Part of a small language model's weights.
Size: 11 layers, width 64, 2 heads of 32, MLP 192 SwiGLU, 0.718M parameters.
Architecture: RMSNorm before each block, rotary positions, no biases in attention or MLP, untied embeddings.
Training: a variant of Adam for these matrices, 88M tokens, 5837 steps.
Each number is 128 + 32 x the weight over its row's rms, rounded and kept within 0 to 255. Layers, rows and columns count from 0. The size above them is the row's rms in percent of the matrix's.

# layer 7 MLP down, 64x192, rms 0.189, rows 0-63, columns 0-47
size [110  97 105  88  96 100  99  91 104  96  90  92 108  90  97  97  99 105  93  93  93 103  95 103  99 105  92 145  99  99  99  95  95  98  99 152  99  94 103 109 104  95  88  97  91 101  95  94  99  92 106 107  97  96  95  97 102 128  88  89  97  88  99  91]
[[102 109 155 179  63  93 160 164  56 115  97 143  90 125 140 113 151 123  94 104 120 125 158 154 121 173 150 124 125 138 173 118 160 169 154 172 142  84 113 123  72  92 131  93 119 109 156 104]
 [118 172 120 158 139 177 156 191 122  99 137 171 173  85 138 105 155 114 105 146 118 141  83  93 159  87  48  94 125  37 106 110 117 129 167 158  93 130 113 133 146  62  90 134 131 202  99 117]
 [149 134 136  94 175 139  89 132 124 122 127 125 146 109 159 106 125 165  87 130 203 181 147 141 130 104 128  89 106 127 151 177 132 176 117  90  82  87 217 144 112 109 160 200  76 123 109 125]
 [ 72 197  87  89 104 117 140 132 132  90 123 110 104 111 161 181 121 114 106 121  68 112 131 148  73 125 138 135 130 138 112 124 111 190 127 132 149 138  79 160 202 131 208 128  95  85  77 129]
 [103 129 158 120  97 168 134 120 134 140 131  75  75 114  78 162 213 118 160 141 144 171 108  76 123  87 175 169 101 170 160 137 154 143 132 136 123 112 136  81 141  81  85 158  55 132 108 130]
 [ 97 117 134  96 130  93 140 138 118 157 133 136 150 186  77 134 120 137 180 153 106 182  68 149 120 146 114 114 172  71 158 153 138 145  90 168 145 124 107 123 147 116 156 167  90 122 123 194]
 [187 161 102 104 152 111 142 135 175  92 141 116  66 107  71  81 143  91 107 184 102  84 129 139 104 105 159 126 159  75 143  76 108  96 122  97 125 157 148 153  69  94  90 133 134 131 177 101]
 [152 104 116  82  77 169 156 118 141 115 103 145 129  76 106  93 152 110 141  85 142 141 141  96 144 129 153  94 131 150 112 113 135 186 106 129 113 128 119 128  87 175 171 145 144 160 104  69]
 [153 106 154 119 150 131 124 167 120 166 121 102 111  75 128 130 107  80  86 127 116 111 165  97 111 209 165 187 140 128 161 109 125 135  94 107 113 146 149 121 146 132 169 141 102  71 147 144]
 [132 113  87 174 117 105 133 123  88 148 137 173  84 141 160 128 123 156 195 154 142 105 131  55 123 193 137 146 147 119 112  97 144 179 135 139  95  97 159 124 153 129 170 137 141 103  35 159]
 [146 167 153  67 139 103 217 166 117  71 145  83 144 158 154 126  94 128 117 183 143 147 151 179 131 132 143  43  72  76 132 159 143  99 169 130  79 201 124 142 131 152 124  94 167 115  93 145]
 [125  73 140 149  95 171 106  48 104 188 154 103 125 193 159  99 160  97  83 157  70 111  59 184 153 116 136  87 144 155 155 151 127  75 203 141 156 112 160 164 134 134 141 125 183 178 154 115]
 [186 130 155 158 106 192 109 147 101 177  89 114  95 109 143 144 135 100 132 122 147 149 155  97  94  87 119  72 139 155 202 131  99 149 167  62 220 158 113 135 116 113 159 132 109 132 102 154]
 [ 94  78 121 180  65 122 208 106 166 141  88 147 142 147 125 119 196  77 110 104 138 105 113  90  51  79  98  75 100 110 160 168 181 135  92 166 112 111 156 104 155 129  73  86  88 179  80 200]
 [132 131 124 127 113 109 100  92 113 120 134 157  61 126  84 144 109 110 131  97 137  92 194 127 110 117 187  70  84 124 102 115 116 123 117  83  81 135  69 110 175 156 122 184 130  80 163 137]
 [161 120 140  84 103 118 133 127 133 166 176 127 143 142 124 166  97 166 122 184 109 112  76 190 202 179 165 117  88 159 104  84 156 100 158 197 112 155 138 152 127 163 129 136 127 148 184 137]
 [100  97 147 126  93 136 186 199 217 148  89 139 180 108 209 178 130  85 153 136  36 123 147 158 190 137  96 113 173 135 180  73 156 184 121 104  97 129 139 128 147 118  93 120 134 137 136  87]
 [167  86 210 123 123 116 132  96 133  96 169 170 148 122 106 133  72 145 147  98 123 125  82  53 139 135 114 155 200 109 172 108 150 116 119 130 140 124 131 153 137 117 176 206 142  85  80 183]
 [ 73 107 165  79  90  95 127 143 129 143  83 159 170  76 136 112 141 170 110 153 147 119 121 119 119  95 115 121 109 100 116 113 169 157 154  90 132 106 143 152 133 135  83 120 113  90  62 138]
 [105 125 190 142 112 113 100 177  93 113 137 121 151 156 109 139 114 205 198 127 150  66 145  93 106 193 116 107 151 153 129 147  76 108 131  97  90 155 117 181 132  93  83 149 130  86 144 146]
 [114 184 106 111 138 131 111 128 148  79 108 188 118 112 150  88 139 131 112 140 114 178 139  50 180 120 106 134 147  67 131 100 136  92  64 133 141 129 190 132 125  98  88 122 154  92  82  73]
 [157  84 109 187 139  96  97 113 180 157 154 116 113 112 131 151  82 136 142 164 158 143  99 153 134 105 122  77 116 152 137 129 127 132 143 163  71 135 137 103 163 148 143 183 133 128  79 113]
 [120 126 171  72 113  63 104 101  83 193  84 116 122 107 113 151 151 120 196 127 142 123 102  94  98  83 106 143 128 107 150 166 102  95 155 104 110 133  91 107 125 174  57 131 109 170 181 122]
 [ 97 122 182  88  66 155 113 122 187 108 136 174 157 143  96 114 161  85  65 130 137 159 126 153 131 152 132 114 145 103  83 139 145 109 157 125 143 176  91 126 131 154 134 147 144 108 107 150]
 [140 147 121 116 111 146 135  69 115 158 141 156 110 159  89 114 131  96 193 163 133  88 160 100 100 141 142  78 133 112 110 127  96  79 161  82 170 123 157 118 136  94 132 144 140 128  94 105]
 [ 94 121  95 152  98  57 143  40 141 137  68 143 158 126  76 113 160 122 111 137 146 112 124 150 148 133 107 120 185 113 157 113  78 126 160 151 131 128 134 151 130  49 103 130  53  50 153 124]
 [ 74  88  92 142 162 151 132 128 149 137 137 125 146 152 191 100 144 136 142  81 133  72 179 120 157 166 109 121 100 104  99 147 171 108  90 104  94 108 155 142 150 136 170  89  91 144 114 125]
 [137 200 141  94  77 188 136 170 161 166 154 146 133 166 104 127 100 132 125 119 147 150 131 137 163 113 142 124 136 125  88  98  82 103 141 148 123 109 138  89 119 124 113  92 116 142  85 137]
 [ 89 153 108 100 119 176 133 153 126 119 166 192  76 123  99 109 149 135  76 110 141 120  94 179 149 123 141 123 138 146 175  96 135 141 133 170 148 109 113 145 117 104 171 122 113  69 116 140]
 [ 47 151 116  96 174 122  92 130 123 173  97 130 189  57  64 131 125 129 180 141 109 115  91 172 131 135 104 115 124  92  99 164  72 166 132  99 135 156 187  92  96 158 122  77 151  82 176 120]
 [123 146 146 146 103 103  89 118  96 145 192 106 106 108 162 139 124  67 119  79 182 108 119  25 194  79 108  68 158 141 122 139 169 108 122 153  80 159 133 138 110 156 123 140 103 144  76 103]
 [127 145 143 100 119  97  56  89 127  94 164 111  97 102 104 123 162 118 135 115 129 135 133 172 101  74 174 152 117 135 124 139  86 100  84 155  72  90 119 147  99 185 167 123 124 116 148 105]
 [112 125 130 154 113 122 133 131  82 171 116  99 110 120  94 177  98 108 132  79 166 155  90 173 129 137 137  91 178 101 170 186 128 127  96 141 133 130 156 195 101 168 144 154 142  81 123 154]
 [101 131 142 125 120 151  56 104 107 126 143 148 107  29 138 138 132 159 112 148 155 145 184 165 111 145 158  66  66 103 105 153  84  84 143 148 151 165  79 104  84 154 116  87 133  93  84 124]
 [152 148 141 134 122  84 117 139 147  95 128 120 128 172 164 146 132 163 122 114 161 127  75 148 105 119  89 171 168 125 133 147 127 132 170 141 171  86  94 109 150 144  68 132 109 154 121 162]
 [ 82 133  98  86 127 100 119 150 124 118  83 125 146 119 169 136 154 189 161 114 146 159 127 153 124 170  95 103 111 149  75 147 102 141  98 124 140 115 128 148 124 115 167 135  77 131 106 113]
 [105  78 132  86 157 137 128  81 133 105 161 151 111 124 159 119 120 134  94  78 148  70 128 137 148 145  91 110 155 144 129 136 130 200 128 146  90 114 155  60 155 123 169 128 151 148 192 147]
 [114 100 145 118  70 122 134  66  89 151 123 101 115 167 127 158 162 132 139 161 135 205 162 158  62 142 143 101 131 134 102 178 131  98 140 117  83  82 115 132 116 127 123 127 221 114 114 113]
 [130 171 118 147 166 121  88 139 133 159 148 142 143  99 104  53 134 124 126 125  52 140  96 160  87 100 194 157 136 107 126 158 127  97 128 132 151 181 144  76 204 191 132 131 165  69 126 144]
 [118 153 139 125 170 113 126  78 102 118  89 147 106 142  87 165 132  50 136 157  66 143 126 116 104 125 126 164 135 139 204 145 138  51 130 204 129 120 107 171 121 156  87 134  98 137 150 142]
 [ 74 105 132 126 123 144 160 107 167 135 131 187 126  90 160 119 108 138 124  40 142 113  73 109 110 120 148 164 140 129 119 114 149 121 134 127 143 178  80 142 160 121 155 136  85 107 136  70]
 [ 80 112 130 112 135 210 130 151 151 151 128 137 177 112  66 155  80 141 119 183  91 109 117 119 170 123 130 142 160 131 160 123 134 125 164  50 140 155 111 146 142 151 183 190 159 137 142 171]
 [140 100  84 159 138 108 110  86 149  96 136 164 180 139 113 162 193 105 118  99 113 136 133 164  95 126 153  67 186 163 155 123 135  90  95  87 112 138 131 101 134 140 100 111 100 143 111 105]
 [126 118  93 196 109 173  65 122 171 181 148 111 163 107  98  97 162 100 120 130 155 125 102 131  65 139 144 115 129 146 151 176 100 143 134  82 131 161 153 180 104 104 197 172 172  85 182 128]
 [167 101 111 153 112 128 112 147 126 104 141 131 155  99 181 160 134 111  97  53 133 157  83 125  58 126 165 124  91 116 164 159 132 154 211 104 121 103 169  70 192 145 182 116 122 144 118 149]
 [199 130 160 137 137 135 126 103  87 182 139 127 119 165 104 129 130 103 142 146 148 138 127 102 106 134 109 142  77  63 132 165 130  95 156 195  98 123  88 150 130  75 167 107 117 215 170  91]
 [145 148 101 129  71 136 121 130 148 126 199 153 122 102 140 134 124 153 208  99 215  74 153 122 132 168 115 189  77 178  86 143 129 128 172 134 112  79 145  84 128  57 128 129 124 121 138 154]
 [127 152 132 133  83 162  75 126  87 135 136 138  98  95 167  89 121 132 123 195  82 102 128  78 101  72 132 104 123 140 122  97 177 173 160 146 137 120 127 119 140 117 155  77 156 136 120 132]
 [ 52 160 200 154 176 149 114 104 147 159 100 130 123 144 135   2 170 156 126 111  92 175 143 138 148 116 147 162 107 132  97 141 117 112 120 163  90 104 164 195 155 147  91 124 103 107 106  91]
 [151 136 108 148  97 125 109 166  33 195 168 130  94 151 117 142  60 137 139 164 164  79 111 122  90 157 109 156  97 120 107 124 196 119 200 128 188 153 138 133 100  79 131 165 110 113 115 120]
 [148  91 130 117 110 126 195  98 135 122 135 154 158 114 118 115 121  96 168  92  95 135 108 170 120 115 182 170 143 128 139 108 174  99 143 127 171  64 141 108 115 109 113 186 169 153 130 160]
 [ 72 129 105  98 108 110 167 141 100 162  93  87  89 190 110 130 121 156 118 158 176  98 145 114 104 118  75 132 125  95 114 119 184 150 112 112 159 153 123 188 105  93 107 101 155 161 186  99]
 [105 160 124  89 107 159 170 110 181 141 155 162 133 123 143 124  88  43  99 146  95 140  97 124 129  38 130 143 118  96 169 155 118 120 120 121  76  69  92 172 132 158 170 136 165 127 120 147]
 [107 127 216 101 142  97 119 148 110 108 143 137 180 142 173 140 176  89 137 116 147 114 171 116 168 123 140 130 108 159 113 127 119 131 160 135 138 147  95 134 153  85 135 171  92 120  79  99]
 [119 114 128  92  85 104 168 144  86  91 138  86 162 137 111 179 109 121  95 137 129 117 141 171 110 174  58 125 116 170 156 144  89 161 193  88 170 107 176 130 190  78 114  67 157 115 102 130]
 [ 97 123 137 131 125 102 182 132 130 128 112 178  88 148  65 123 177 103 100 104 175 167 109 153 114 124 124 113 152 127  69 128 104  96 160 118 133 169 103 105 121  65 132  86 100 111 120  83]
 [134 119 101 125  63 168 141 130 124 123 137  51 128 180 157 174 130 136 182 161 121 161  98 135 175 118 136  91 132  96 140 161 214  60 157 171  99 153 122 150  84  77 137 160 164 117 122 102]
 [154  73  57 126 155 132 122 135  94  94  89 115  82 149 127  90 167  71 119  99  90 136 180 193 157 184 148 140  97 189 153  93 110 116 136 135 177 108 158 126  86 101 119 107 147 101 114 105]
 [101  51 157 157  99  99  99 137 106 131  90 153  80 137 132  91 125 143  62 102 116  90 109 179 211 155 107 139 145 123 120 113 146 148 157  89 194 103 124 110 136 104 104 109 137 124 155 114]
 [161 118 120 124 109 103 107 151 169 139 116 144 124 152 102  26 122 131  96 141 153  47 103 136 113 129 143 125 101  90 108 114 165  97 134 149 125 154  78  88 123 120 163 107 121 105  85 159]
 [145 137 122 165  99 123  92  69 110 106  73 101  72  51 155 110 148 118 133 159 172  96  87 137 113 112 147 119 143 157 134  79 221 178 135 107 133 136 196  93 114 169 109 125 121  63  97  80]
 [101 100 146  87 119  90 181 165 132 124 152 100 142  82 133 141  91 101 166 100 116  85 110 110 121 131 102 145 176 102 177 101 190 114 123 139  96  64 176 159  89 110 173  90 142 174 143 129]
 [185 165 131 159 112 182 158 128 180 169 133  53 135 121  97 162 141 148 151 169 160  97 120 176 139 145 120 144 170  82 155 124 122 159  74 117 119 154 134 155 118 113 154 167 122 174 134 115]
 [173 109 119  85 162 176 113 129 133 176 127 189 143 154 155  87  81 137  84 100 156 103  96  79 126 158 166 152  98  77 153 148 134 122 133 129 103 175 139  82 124 108 103 146 186  63 102  87]]